Weights of a small transformer language model: 9 layers, width 384.
Each number is 128 + 32 x the weight over its row's rms, rounded and kept within 0 to 255. Layers, rows and columns count from 0. Numbers have three digits each. The size before them is the row's rms in percent of the matrix's.

# v: layer 3 attention value, 256x384, rms 0.128, rows 41-63, columns 288-383
# o: layer 3 attention output (transposed), 256x384, rms 0.166, rows 41-63, columns 288-383
# q: layer 3 attention query, 256x384, rms 0.129, rows 64-109, columns 288-383
# k: layer 3 attention key, 256x384, rms 0.138, rows 64-109, columns 288-383
v41 095:162103200113062137105166147177073127117150110144179133103161113127125084151104091173140115168125226116100138142030115136158147172090098109126160154107131148175096091092136043171115158150138108139131089082110172128091131106117129132142109079181103172170100117182145187092107132175146133128
o41 095:120125128182154158127125129181115156109146096179190110059114162135160102133060131156138101160160089130147120134068159175093105110106176105121114119072056127158089101082135179161102100094123103130089079123173110123159128144079078179172165136099124124079126099187072199161129118143073109077
v42 094:126139150120071227122143150094110110140099173074125101142161145128057167173110131187137150145139153119040133114082167199171136120124068078086116106132116102154074152206084054121104110149125140168119138183116078109098138080120133131156152146113131134134157134079113135157120143121160118113
o42 094:122133132095058184092071138127140124154125141143080141147108117101077120126104149126114093106186122142089116153073117082133143086108092093162125152137092148147131135136065071094117135150083073117195101152116134116125072128216195115149182121103110077171108138105108168098169150088184150085
v43 097:124157120131143143112153086088142133127120164181109126097110137090181115149121128128133122172133074117167143105155150159048086118147089120165108154128123083110124123154137100119104156097157123081143116106158146132095098080181154089156161153169123104167157116112168134116139162115135152133
o43 095:190137079132108095152102083131192144119124136106143135162173098127141142119149088099125102104119179134127127100116123088122025136105094096204223160113056135127126086215166112113135174173197164161107164095136137122128148125192102089096103085150043070154115132121183065130131101150161167153
v44 100:125148143089120152103133171104122130084102143164174112088102153239113064135127190082069127157140088138163065122065165131165158100068096161149156114131132152120082106123119144099076158154097092127133134097154151184159115153195101089111096123096108129110136132195146130124086131108081150128
o44 095:118159111112140162138110103114121085091100159117130111144125126099120127101124184094094094129120120146138111115065114142128160088110130100090113146170150155172139095159096106137168148114141127100142093144171155166118178180140186160056116082208112139092093078179173149165110126108059154129
v45 109:124137079097118123097176159119224145149106169128104127165134078117092097094130145187121141079128148118174118069108138136130081118130108136063145104106093138087112115153108085169114109145107091145101166118124128137175147091124141117153119122113079175076129139063106141098136153122188113174
o45 100:136191129100071140076125177120177129172080114205174107166162101139101161142157129144131102117133097152184122145115088136172166118147175134085151132132031158117132123176113099156125067126086110142104147113151104152172161136119125072163121058107129144143108129085160115104149161125118159143
v46 096:120090072128110179212179123103102153130162150117120085098145095118108159143102183139100124142170179170106126142061175088157076182096169151111076099134095157171118115117089128157093092149132110096099174148124160117139073145138146125068178124151105161180152112131161127138143115128113110115
o46 095:094142125147113089141165138132134023089164113158125102133142084149119151144140093167165139149188121125144034107066164131096143118157138125136113135183107199097095119114120206094090109103140119127052144121134094137144100172122087146078113115185104133130166093132115126105089146121205120191
v47 098:131136119153148149166157180111128183143117167107071091110084149118076162131152134171152110103085118055112099033190164095121140161129138155105129066146099064128126143117115141119141182118092138146123106104087076136175118124126124101156136110136141091108165182143162105122090140153105110175
o47 097:164119139164176142184112151157126142069104192123153097104165125206150146108139161186142190155085077193106143114105153124136086109153057151181128076173158132148051148120152159163145136120125112161073135133151114154134118152161146140146135115140142099130160172182136062192121072164144130108
v48 102:110137131140175077154108166122122152096157101158078176145096129153114147079131121104125188165118149187156099121214168115134099102104119087191106115123115204182167121094129125150140155139074162152161140195087161178105105164087160061115138130093130107098087126094152118104123142072136130084
o48 095:100115153195097079173113152121150116121151107080155104175126171114137138129067072103132168156086154120144141121175106116109081107122139127130142153179065147106151102099157141094159083157117133139171125171161076160069084136117090108058156081130126127122099105160144171146121096084125117155
v49 090:087109102169111108128187167068117121123110107150176148089110112133179118109135134119110151206143130139116121154100119121165050086163099080184148085118113183183140166180137132122140051120086091157127096129103068130136126060130118145147070137083145134131120094114111088070133113054099144096
o49 093:147110161090194094098108122133170103143111113121095092173185124132216169140087158129069088108169142134108101150099097135101157127121138096146093165155188129203148127176123146101141171125072075139109107147121181134107087185100099078144094193168157086123110099079164114154090119099094152141
v50 098:127107164120147112103107159127106098083135172086131135080148097189114145106137143089060101132094132089103134208108099144146137148129117143123095147148139117143120160086116219128186161177110131118136103113074142173114106138047112165096101142105117156127099140217152098169140163155125162115
o50 094:125174139076135127162139102164132110183200146128105154123094113147068147103132104109128164162108175121156122161163134102154131163104130080099109140118112124107126141064139208120163176152109147077085103124134109140123152092118120128099130205088105146083137177140134121147136147148028183087
v51 101:089120118150170158151127136116132107174111149143118115169142106153099147179154138156101117113128094116139113163080126140195178112069086118112105108127130116118111111128175143094084180138105163101101123131151092065135067146117100143144132136104152114150185139155159135112090181053130138123
o51 098:179149148160134117093066123164145128152125141122151161132120111118120174187158113151098087130146058108160164105118111121141193171103176118196119093122083156087114125146134187084159121124157123068083128167064124077113061134172196191167082082127116146105123145164111191126184150115091155131
v52 094:086110162099143165107077164135177132112141162115146175131155167150113169150183117187152170070128075135103125087146057109123182113101166098143109128110160108129081089097144158104186127145131110120161104153113144133069113154099094104158126105125114139169095114154048170129135087126085166215
o52 096:159138158118101128113148144161138133104036193134120168170164120183127134116154127114117203203179140098129132094137154149149143082116102086140149146137115070138127098112090157172178137171152170159099100123133130182099139151114134101162082111117129114165128152174130208138096118125099094116
v53 092:106138158151147121140187124125070172140118173156136121125165094156096142181115121115172093061163110117116172112113109131108149119181112113165117109161128116088105020138164045197121116108149162131163073149091088119115108140111126112141114126207105159115108166125167172144162178224109188143
o53 094:160126232188132120115201125164089148134132063094142157187160118153161120172179175090152146138172135155161140095132115129182131094122140183184084175175054128161133104133123095157076166118100139109152055166086141153167151111140043091149139111165117158175158120135170106156206125129112128133
v54 098:129105075102159212159194126170142147134164111139117150115111114159154100153112119163150086121115181141113080164113142128066181095060039067117167119078159122126099133113137107115148096123144126144104098121137153093070098119124129128125042142130157107121119132137152122094101152138139104103
o54 096:130141138137129126078147154142123083132059100120095192111130140142112150179118106141106000164058166195144119166122116127169086144108134142134159175081084101129164116118052153083164088148064130130145160121191153153103113102139117150123114058107143104084063112176141198173128134115170095118
v55 101:143117095096144100128110139145160136125132167117217110158135140143103073151136205109062148144129101137118192100210107152159131163101090177154126093149171072130093161117123153112141155144076113180097129167110119150128136101150141116201201172105136114130110103094108145138108086173108110087
o55 095:108146115166125108072147210097100073127156201074140062173093138159139146177096142088170189112098097056102110115185113115154161085127132160144104104102127112108119149132173126109064140148085121129105101108130190111138107098170099135185098166113182140135089082096108141120098091096144154107
v56 094:120084136171178098119122166119148101149109138133087099125135160079038179110136095096148153113096119109093103089073157147188177160129135104158140139109144104193137118075155202136096181100142170118146074138112100089132111095163146093070177109129130129105179146192137151135128131123107119124
o56 092:110169151120092165141168143131152100137126161136118145117137117103136187094135159127089109137105102107140167157102134137121134199146202109120171129219162155138109143101140135168111106136112075159151142073098078107084122156148176125088156156133116116096134125159106089179114153121183146161
v57 096:171134148105145100089110131152111104133149134077107190123164155125083142182135143093080128079105126144073151214072106134112059118152175112206121127126106120222092199157136128123183204152150162098131076146122119075133094126130108095106120071177150070122168110141130104136121133111178158151
o57 092:147131112097093147114095080110108129149073087086075130135114169152146060119149146106108068121207072140120172173111125115159068130169152150130155112189156091106119148125137142121115144121167107131140165129183103161143174111087038103161161192146101086150117188022148084198165136126124242107
v58 096:107149054123115074126175134101156139150132136094171125142152095146096089118140112172059128099127135134168116132141152093195073151138164193092170128135120121158086099134141118110124157105095119197116102135196146096173105131088134108119196153095191132132113110149150119091095144126174126067
o58 099:110151076124180133137110147116080130154173147135160120125118169195129149157073142134164078194184155198089130149135121146169106119094121093088150099176121113158156131092170125068100159116175138124167065129156122053215136159232121122094137132175191139124130128152106128087171092059131144137
v59 105:120148083110147139192138140131116106148091148116157150083140141126100135126186178124118099065135172137075114145151149158122146119121140109163106130154100120090097170156095111140170103132102096102138119127151160122078134151089120139101141172131156100162094133143101109124190110049090084128
o59 096:113146108125136119125160118160111125179083162120145176137174133096143132108122139070121170172160095178187065124146146148121110114137141145138155061152150139084109123134158136071173140174092140162186114105139123121115136104198077188119134143099118116186138067137085070134187168120142117123
v60 099:159113127108201120093156136150140139138152164161146176161160152150135156184111164137083168147148136145125064141135095149114157094086106187173145093105089107094134131084131112074121156147166162159114089086113145081112075099102100145116145114045153121173124132169146104094171142088120189100
o60 099:133133124138159119158126125149143146141174138092161189151068137095115121115088130109112023109186094096163160104111113090140116130146088211133131161089132166144091140037119103115166105104155105150075155102150161138135090115118125182098161121089182148122157154136110191140155174116112120148
v61 107:156121152067054051112130135128148088116126134097101112111146118157133176087135121085140122106151145110108157087138131155122127140114104124153168107143087158164130138115129168109116070109148156142143154131145124161132171146142051113101118195121110103087137076095097149119172100132125137118
o61 100:082125132080114136093102158100129120120173132067113110133166132104051098093136143106118153093177140186168170153126137080159134196091202125136177113161141137082107166083157125136161077141131112133107145050165143156140199104167109127103127093182149102099145159144117145133148156110145137180
v62 104:099101070148089110150104148151140129142130124141109119142112111118127071131079127098170116126128097112112138123156119111150082208155134132124156103134093160089098134165143088125125137147089119163099154192127113143149148018166132106090102182137148152030103164114126117102121059115129107103
o62 099:174083101160134118110107144193147098086137088113082114076130121175211114103135118159122073100132073070067073094129137121188095176173133104132156079058054110178102156140142103103142056118096078084171197059125170093124135106169133065100165161148155144163095104125146120128154114154086125127
v63 110:066099105159111116082156145129151126143129118126177141161115137098110086100090094158130142171171122113099106069102141157167110162156096131102169155127120167126071141114053139099173185103150102187147128136158122199106124124133149092082150192128146160147131161097156135103198072133125129149
o63 097:064117176145119148119119135118113143141132120153105108179136157126097135072157096125125147143119124097138074104122085137104127103169090174114109166102035119109179145173097159096157127174152142100132093055144090128125065151170093120100118094105157106115091108165103087147132097124116153136
q64 079:134182106144137126045168144115107091118120160098126112115153114092139070143152121100163125171086166125121169123129169087123166093173100140165141142132168113125159177110095181130068144120123096104120101129128118132099088160135161116205114089146097107104103101154181142123179174164143129184
k64 067:173119154108208128101122122094177151142113099136104145049120093153182180125162154151104161085159133147130072113123143090145141119131166079100103148152160136119176131108105119148155102164146120136165150120165077136130149089175079173078114192116067143206215106119101104138125145138120140109
q65 101:091144085139128122087082205079089139123141158166086122179089128092080126139119150074116129113072156140122153127128122129082157138117059136168116140132119063150083108160068146101113198082134133112152134137104153102048088146100161104138076117187160075116146174109134138135065143136117085172
k65 085:126151120145113091182119125145176159074119091173196055106141130168138146145177121117130109186116144138119086181053123126191143102184156156147114146154129122172104128117131113134144151139141131092116027149132153203197131133119147122218145103131117111130081133156118089090116118106086173147
q66 086:137096077165174127156157146104137079102159158055109103054126129132161054120173095134132121121157088110145178092121160133130121122137137150163110135113178136155139137152122190118165186124176196080170118058137112141101120103088109108146125118170166155134106041148117098104145175161126121142
k66 083:077157138141071158064146066101068093127110136123128188116119177018180157112131174065109153170110159134128161104125143164139134148091107150127156072145134100068142122119154128192108100129107101142146165118127171099159099124128202077095074171077141123121170179093105156179135136120157115133
q67 085:106121063112094122152068133121139191139109140157088109084136137181083079160080061186180098091095113168148140096162076189163189142166108185091120119173110064091140143129143074098153081154129140090110163109150082112115109165219103103135130088200161131183146117126098085136139160155119132154
k67 074:197181110128236091074095079068161198111131138177156181063116108153066148147132174170111163110132132087135128137126074112061138132126158158172119196154158159123167147103089060086109135134107055195106148113160145118133133110063106129145085051166137117104144136187102087169081142103062133144
q68 080:099091113068087075179136146091141083135154150160160135203140131114154127148093083137153068120076208086131169172141169099085151181120131086119168128176107090113103141150140142119030149086110147112162168123130125161127071130142128077157121109104164114118132225122163121162034173130104138106
k68 082:121158070158180162165185104089155149116127114136213102080139142139131140127148080137146129134103137177131150153106136166116143094116080129176099123150156087149101158111141094136107101103130075138090113094130136104116155141137129145200130114145110114192158134132105079110179129174096083145
q69 080:114125176058102111199100108153121143095166122135084099175061132072086102148126106153091115070119100147082079144119099144111105091138165116123122144121129151103148119105086155129129109085158183118125190142081212066125169128138037190076061151151115135112117145067130124140116079138110111163
k69 076:132085114106082124151161155070106082140137135141140149105092126152197138178149146132149163116096151111108120171146156056134148124121114144103124122097146175143072094135120160103141127096151095101130086124063118193125156143109106115134133111109118091134148229186189114117130169108135143116
q70 083:146138123077172083111137173101130157114078154028062135083154096033102150098145100119113144080160142132149198149137152134127131188066120084173104150093123180132119052139060125078128189120122162094162143098119196041180193157112076101153099130108098135098109173110109134114141112203183106130
k70 079:127120121147075184111123134121114083164113103116055101160131158104125099141089164152172106093118113165091107176135162157203110127072080114092167095171086136125122188141164126185085102144140156143132183201195108091102072110090116106124174119103123096112172135052156113089152181167143140096
q71 088:101063127159177101162131096154135124113115138127083152121098099125109150133170124087189118130182122092164135162170081175101128194152139155158170142120186095157089119115194086153088092166152105108134076145172098156191174038167192095132192151140140155125133101142138125095138141147112120053
k71 079:157157154059141122136184126072091156137208119115147187064132150129119096142153106130134162105164174124144157005104178062121082176112108086112125119149136078090111175136115151118108129113176152109137154119058134131143097093131108130160135123086160112157178117091070103120148097081155081193
q72 089:110131154117163099193141139153155138153155141121146175127117170104114202142108181111119141159160066128126100082150123127100105061149161165121128137134169091190162193131148087133124100102126126120159134115227110094122176119108125131115137166164124085142175074098102117112193117125083174114
k72 086:160130106147062160072103186106109150152102116103062128085109141140120111106203188125131149106119153133113148097064153076114093158154087116092155081067114139068103093143144195094150147153141061149103155088119067117120068140095130052105182146127129148087109179150201117099116116096171133149
q73 081:099144167084132124158100143112130135105115102091204115163090143206179092083153154131142101073153138096145138133039101137154116100084114054077128127128087152162186127138152165089152062094118221084090115151125067051183128097104150175151189142065167146114073105118140164105187100145119135123
k73 085:159147141143121104139138039103126140118153119131107172040144161119132138138158165144107174166110069090138058093138125112142117095125126150138135099178157096156121168098150131174139167132143123091136135194183150111106092102089161121132074102133115146130092036117127098120122218121154157133
q74 090:166116098094107162145145113092153131054092067111088118042076114113119175093108137121149150124160169201116094111148085157104089086098117137153096117106121175120099128136107061165134138113130164114151137168158142089130154115113120140137137123165087150150104091140213104099094121104156098130
k74 077:086107153097159092046177086107108114127104190147140168179147081133157119116135109191180078074162095123171142075111110244146144074116195129085122132125121131108146140143133130108164144149137141133157144142190156107119124143138155121153108105087081103110093168071197150148103133121173137171
q75 086:164144130194109153148113090200104100097094172121138108110132126166151104105182163135124060157152102075132054123000087107146085134151179115103145132154113133157086142128097184147132173145095155109152124075174106141156145159140149134062158130150111125107077122131104157083179094162111112110
k75 084:088126128138066187132146113074114135115124141122071144131076071071134119139101066128140102111177142152123151175158131147197143106123166123077123152098130134124168141144127048136072191149160171145129124127146126130091134142077158099152150115131116124078116164099140139110199097126119156141
q76 087:156089091153118121117134131049113150121095115113127119102124146193118143148116160134144054120172120116137167099095160139181111129162142104114156083137115109134103040109156095134108049181157071132141107120099112137098075117160075147082141146062165071215156105171110117142105162105167104110
k76 088:127128104121171112103114099080135102101171103181166150122205172131152106120157084121106139108124119141150124118121117142071165182095113059147093151089153139109124152164055141058172118120176134126120163142159113089122130125159102133078125072114125179126089160119132117167120120068135072142
q77 091:204147092131154131132130120161062110127158078100132107104119139158165078159136088216084151198162164104109118164116193174130124126127128122163115087107087097113098130150148175140128098137087144138163130140102131130157091123116071082175078089167112163143125140139187087101089167129191103128
k77 088:079094155125078163128096155101121121130054102138165112138102183104179120133133133133025149077102127088122137121136077142215137073098063214126169112133128105142189118104144107141157099147156074156100146135106144137170129112093137095090125149117143154150123129123173141137116146177102141097
q78 092:139175157154157119140177127068147152106159088158146161139122137063076178128117096116133114184089096135127174116192173086088108134177039103151173146122143113128184121115126084155122165182113076134139153195135097163096144079149144125130179164144096139089191094136061156124099180081127158142
k78 092:099133105133102128085189106092116140093104148144068047132162205140172106180067179120097109093114139159121153098103139152180161085100139140162158074102101120123149111147126190142088113141140161168139069154114145210078115095114112131104083140156131139126096145148134131170166085138137101175
q79 097:128145127104147147142080126222084091129143199075124183083114147118133119133161150224137134162126107130156087100121122128133094119101104152119121141151138153142131134151114126119112099133153115103117120047152120124105159165143088133061126139099109105097099159170092161117128160138144150144
k79 101:128184154129101095066113167094118122145118125136081145189155138136127082176116205174136134109125110116149119097078181151166158129103157200110134149131140111100172162097137079142064094137116132154140128125076106142134140106042159103154162138105076090112138152124180159130139126173174183101
q80 098:119181093119108147175133106093117134142117117122142129087123166142110173118099112118164124065087103126142079109164125189104114116144094168137156126114142154060094055129115086205101096154128130088143117073154117112160139097197157098077094132213081114094119143140088113143114117126140085126
k80 092:096136147132149180163126145164175110108156152122131122134086112138170129136096107162167141143110099126113153189137148004172121132112145121105076149149124087129084130130135135143097179132086181096145102140095171107145105132166120118135133105088158094159133104064058125114109122148075180127
q81 088:073072110145094070112136205147119175138131123160119157134137147176122082118142116038105109111190132055163145125132136145103111150091115168138119110104150153117117116104200141122127156159146091128154088160114122194159106096190160150144167131128119108127130131161170123152145124141109089117
k81 099:173140140122171165086188100151150127109114145119121084090165121158127087167124120125090137117052116198089204094130156098158111124121040112125103096121121105140138132133155175174162093133076157115111104177123109130129134114136142175141127134117140198131128177133123128133169077101166135136
q82 109:106169142124150145199139125121081159134132185130134124098163120040152137146155151128146104052094124046120144122078134109096175224125156151093142119170167086102162174128145205117155049126094103107112108088151151107160151157146145126123125180129122130072156153150122118090112134143086130033
k82 099:150094136073102076134173111125145102121167152139139132198091142071126115162147022153126113141145103081131085096120087104141174102121108083167169106105160147112132100094124108140085171085146085136116132081119154155132100117086139120134113191149137104130054194124136107114158151100096099084
q83 092:117118102140125125079131090159096167130077084173198056110161116110110097120135092138085080117145144188121151140092104132062129040105179177088097152129098198180092192155157170098113124124122085112085109151133126131187050130103083148134183138101166134120105113099177161184142157114125167175
k83 100:088143093105160133141107098080170139148094153096100158180134106120121099154098137118170115138153108107182142126175117132081173130117181160099092131092151118059140147165184080109171115135062137162141115152132159151106152105104111185096123125134120107121026116081164146098113065111131103103
q84 109:112145150135103131188144109084138099133150171116181107133123107133166084132120159172137116167068116161157227156104137127120106084161109210130102153135158067072157114127092157108114151133148140149082145189143159176135140121141157137120146098122122184059122144192169138133175113148143132109
k84 105:170141180165109166101076165100172196082126112142110122083101113112075188059139144218106089166159141176133082146165107173128066141157087123142147148157116146109094065139134128136139150134084110155134142140128120145125149131119136128161130073147129124155152148117086106094091107155079098168
q85 097:153104107131075145136096156092114091133153172114193116163155132161085100147050175120118075184112091100121133138071104177148112154130126099095113135126167131078084146129120118140096151154133191136147146139132128146144167158143180102169108116144132078115112137119138123130131120122122125076
k85 104:136099135092179089074154143162199175127121124164079145130157069100106107097086071125134176101146150184060132095177119108118162108106095139138131117147153102138143136094137150139201122092142160114117159123201065124094137165155154190136128135041143095178112211110156147106156152107122133161
q86 099:122121108134138100174138123158158077141124141099181108127158084077072090124152149111112114132113136170140104120108154161169109169147185137085123136140145121147133168118122162157107155136163102110050154078134175082116088152150141162151111124187096133101113125131083152173132124163127166138
k86 102:073146128141147164142146131169138131160191106165165136079079121108118110142122166127130150102065139157156175126091125105146198118206081180184110196191140096075166123177139110125142059097102108176131119146127124130084124115068129162158089164124150138151182161101148134107130147155103162149
q87 100:125156141159140110087113130130126103110140139108087130166137127087166134136132184135130106107170158143136120177117100111119123127108128129140119176161111123096143189082143095109096121119176091141104112049126146134197121115114096095080148111166115109111133103154135136180133180145090096109
k87 102:073104166109148109151088142100110118118177109164086141078208158070113085095123100202105120131139132108122095095220163207114148137184136163063128101117139177089151104125108049111103174147109109124136154093152133115100169159094123139135143203109093132152097160081135056129154096131125114132
q88 100:107093084129086194129117156105135147146072077125133134129101139186130097154109187147184177128147122151153173145145175135131110147107089073036181170139128141112157146049103131103132168079121171159149120127133071132175123109096140137143127127090144132135144075119194168117140143139137135122
k88 101:082102144161143117179149164088114104120137091172135141067159148105119185096142148133144121076091122129157129164177162125096153107124123138198099133128161071162151160121072191116168152134135120163124151065109104141149133119141146105099134129141175134182128132112172097108099078136130105148
q89 107:134127139108099060179168181105115078158127078122145101142100114149201080137086148121152177099096045125067162105155170127176140148130204126129168117144153090123161182149141124156178114084138112145111087144049112135113135139087149109121160169124139152153117097130147104100114146120134093074
k89 108:102104103123125127124129129105117150100158165111119153192138098136145177135157167100163161110132128098063197142112097114131125185102155192127113140098121085126153067150079143128112078119101174160152108098112136124097138194172159157184089101161126144038101146166127122142138125105130138106
q90 094:129117135188154115123117156115079114151151138073111151113102183114092123095140139140146098097135105133119110109042119088151153101124167106120137148130123074155109111091124086162118187135106206139107117089168156140148149113165159106120104158122127160105129120127120178160167122120109109075
k90 104:086065044125149093109166119120081122096111118139132141151168152252149133129162087093164120105069149065150129138187174152159134147094133150154120110110076095174209163107119150097132130126117125086123165135119106107161149159187142143068169150088153169108097077113137118177126082194135085145
q91 098:096106161119202118150167114096089055143108060105106126104141141195170104129125132137119108179208135149115167128155183151081123147087213127066134139146136114107098151116173149121132172115171114121151129096130122139099080097114142151134098104144117158157116103149172063161097097094150085129
k91 103:125148109138111175073143118142109161155141107144136139037110117169146121116130144091140123202129123102097110140181213146056138128175128097124104101170136120088122126185149112161138135150121125148091161182134086074153151170154165117154110110099132113165179077151152134122089111026146125121
q92 098:113093150192131125156209092090149143121156102077079168089161124182111097145132076105060161174108113121096115097154142132152151131157092102125151173112125159162120181090115147136129154079146089117110146137135079146100113138156084139120108113149168131176109137084138127124157117180103087199
k92 103:133104172183146099172124091102150189102109151120097147109124119069149109091119146147157138160135177168155143135094150091101109139135110144153146072124115126108190146102116076112107086107179123103182170103103165136138194199111141183099124114164092142165084048123105130171125115141102124137
q93 094:150149102063125126122101128155089118151133107095114133094145161068093119129085119144055103103116056151155130157133115127176145166139174159123137086128115134171165106152135069149106124096089131143108114102083165186171139144069141128214123048110114188144166175125126154111065099085176155125
k93 110:095147151210080166124152134161087144080138127137176141142192086175059070174108135146125062086136102099111158117116139153074113099098109148136122086162128105148116110184161060097111132111109116102114150178109056098096118136133110162181116154156118061165093135104116142153126144144139106097
q94 094:142124145146110161075108123168185180112069128130160140124096093092126111147137126138102144090216154036187124226041102095131137115111124125081068112118143131100108054122127093122117156099167153173165080124123082160127118099143113150112071120172194069096127089141182135159178110158115123110
k94 101:067114171153126141168123154046086104073140090199115122116083115097115128103119135159133115135119092149082128126147076140084096196106137152100162165158136158158155110127139099151131091154125121077136126114087173133082152143174176080147088117154151063109145174129102082133104122096099095184
q95 099:160107135117172098139146144073161123142162113152073122082102089109145164083173131168132164033140115145105196125144132174099114192146055155140171154089142108142067137128136132149092114081143169149161122123151148130177147110119169156104139092198114161147135092147125130084148170140127144131
k95 106:124150153113161113107150102132147143155120101190049219095129145171144115113141137120139119160146086169109098169118176089202121101159186066135091082116134127107105156196138093141173148106114082103110099125019135138190152145076130146133132094098120114116115171115117132092114122064139123173
q96 108:094182112102176102143157102170134031150097125169091102129084127091173113138124118108068141153102142116154135094129167130143191183109117112131134101135134098130124121043123159098142121110158121162149110153144160176133152116120165078059115145124126119100136146189162070133104166088064125095
k96 106:078133132113127089128122189161162180171160141130133092175142137126135128154121100091092122091092146116137103080051146046198209139117160084086119132127117100153093093170134112144150122119123170087140090101119130187176109129175078139140133160150149130080156146086133116120152131166126157158
q97 103:113126121189106145132121182140105115113069130151074081078118090126107078160116088114095110165104144055139151221178161080186124079130054160095142099103139110098126133079146145126132150120153163139121117067105134191104165139219157142064104088127117096092125159185156115168058222114094131122
k97 106:128175118157116087185130175110125095073125131117114141105113089130081165066087049094154101135121106145136171115082121094165118148092110146100156121137150085162153150134111058127090156139139086077117080169091116091131089090152127160113089123157110080152110198118143173151144145150139088027
q98 109:131077111103136088103069090171095149108120129161066096054095085188154099164154125117101154190175157134112098121105056136103156117122142106091111123073098185133111148149111100148126154159117100117175129161118140129127112123136166127144114150122166184216116142093154119122132111123127132105
k98 099:175168127206092178178149074162144080148132154106080127096103156153068093161195193149133123132124144115169101103111100104113134221170126094171144176111140110184091084127134212121128184144169149124126101139107063128119140130140134154143087160159105138122135175162054079120152077142084122122
q99 091:147110111078160159075134146178080193134087120083098142124093094176147173107152166094113170099134123195115131122139122140109142137154116140184078129143135109184099109099109131085173190117143157129127102185125153201106150125140074102125178114134150100150187153120159099072115142067090121173
k99 100:153178140176147085112156155144084118098154107119145116142134118091112115085078139124118108110182086083127109122192096087108084119125115104130146086170109150044133125140145105177073170156166170184097087135158122168106144126206141159090132157137154096100153152163106128046163128158128133163
q100 105:152195072107101132125115118119165087092181102147110129128112221158162062099140131129128116097145103089128093131117198179095140167115129088099180155130148098108145148211128120089122133102142128019139164087162108139095086053131153178114065106114124115114165123101088145136132116146099107207
k100 096:130124143093124153122125110139125132137089124143072077157111111154109138115154152103089142139110129100128119141090178058129178098154123084143111093149118058079147128088076084129160139144093253145161133110172123135109131117065172091128163159096111141163043139152129117087073114043136148106
q101 102:152120146110225133148144155149153136114110108086116135102141139113130098065144197105152117125125103125169106090130116136131147177198095198120153107089134105214154193128124128138141129155083040129148126151081095096078157160079148120164085098109101189090092095135115135124100103134045106146
k101 107:101144153170185123155130132134089140145141135121118132105131158172123049180092096188144119217101111138095098134174213089095149148149178089150158116087143101165160124138135188070077109182119137102118142139126121131137091151135173070126118186170138150106139138125100156150114103130144140156
q102 098:121151112101110158138101075142137114127147097109186124097078101108171129134142134129128127123138115081110148189169095126103155130193138120154169071115165091083136095151146164126059145173101126115140126137111098052081141122096106171130119125113138160076138019091151120120155122208123153171
k102 109:134137125147100143127127189102127120191085071117122162146135145103135191183132144160136176144108104049200144119097161149077202136206150142109109137179135110133154128160139172131157113127137156140120103096133140150145117185080143141070141139086151126116099133114136121153170134095150076149
q103 094:057129143094127142115078088160101141104168093102084066127169097140165065120078084120097133160129064166117077206134110126105124121106132136117113127128102130127079074122091139105088170126143108126138089096118142145123147112132124124135108089071140207134156061185043169144131168179128107125
k103 098:147129144125126104114086113068090123145213152144126197159134176159098137162121155095146158050102093134167142144127077067199167116125195103160137195163089129156052181144145138119132123126144105104166146175081152182142091053098098134055097122157106082099137146050187145130131110076161089116
q104 102:160117130162087098166198202193124082106159178164154146055173134106102091173168095137139158090122110151126188107179079128140169130176105144118138107136145116126149132119106110166111139123105090070153203086125141119085181118101188132127138142165132151071129163094074080127117194192158138129
k104 103:112116126109101103211088144061131124125118107107086108201127133166119166134114122108139164130165126105209097208106135133150119065102122108144105166133111122189086123128082087121115200177131144124187169113101120143141099181088076177158105127132131136041172165128136140111075213155113160149
q105 098:124174107155070097142130111067103161179155123128123165147088092075078132108140128108123142125106128114095121152139167110084134152133187120120119085127155177112153117129060163149153082128181194139132156115092117120186148153115134112146102086074114103105160121170058137124148113109132142131
k105 104:121110105182142131092105104065114180108110138149154170097154134189150160114058123125130114126070126165158112082087138114114147097129093146109211144099126126084082148139175175125155123156142063093128167116237140092131113114170173167110162109123126131163143080127132099114108109124134132138
q106 095:143109142099108123145156178146116166133157125139161134096131113121081081173123124114077127154133067125148162129126149142163120141147158158091117160105102176135101141163149085056161110143145094145177145150111087090159085193103136152131047132069132090115161134108190129125112081137069099114
k106 101:114093123116118076154134156137108105138230195145138120131109181136157085160131098159117087158109123138110147183091115153132158145121155146147085100142094166092088140161150128125069138078174145123145134107082087152142142125076138107153122078140127174117119123158133173124126059150090128171
q107 087:054124092125127132145091095135143100158192126103148120107104122047151162082116162134123127135065185150143156120155171147087154137152095065130107098188120115119168124110084164116131074117109073175058113142129124134157131139105118121124127204096074119100160124125105099110119157109096128081
k107 098:108134130129114152052182147090134154113148083119118138199104131084157181106190170111139121145187120164154176098088096137069080155118140128130077140094133118122113145119125177115137129116158118100094138078091158188084115153162104172195117101125169108107117106171092132120121126150175069133
q108 103:130117159152109118127103165114100108123150129118119151154113091091152152125136177180208129092190201127110126042114079128142109103126156161113150107091107069144098134119110076134075098133068098186161146128107094101085083118140151147184168166098116151132129076118145119121151179080210142103
k108 109:188119130165174167062137155124158125121124089161165123160106139124176146113120077171120155133130104093088136101095135072095068184165126156095172163156145094119102101125056130149123141076179093135086113110158130140156137085113094112124103111057109147129182112176121160122106076125145134096
q109 103:134120119161078053211123136155141051153181128112111134161134105123208157154101136130093127097079149086148074126146121127131139111146112172138106141135124056110109129230096157080071095114123113140140113112149083110083170127119090132129118149139116099072145107179109127091111095133181152101
k109 102:144119170127138105115111150164129139164109117118188162128085127106146097138121130158176136048157114145164169071152089122147160157123090170113157075186140147146097152091107108105076131132121122129148170145133160178114136142093121104125135125144177092101154146129183113134158105129145157000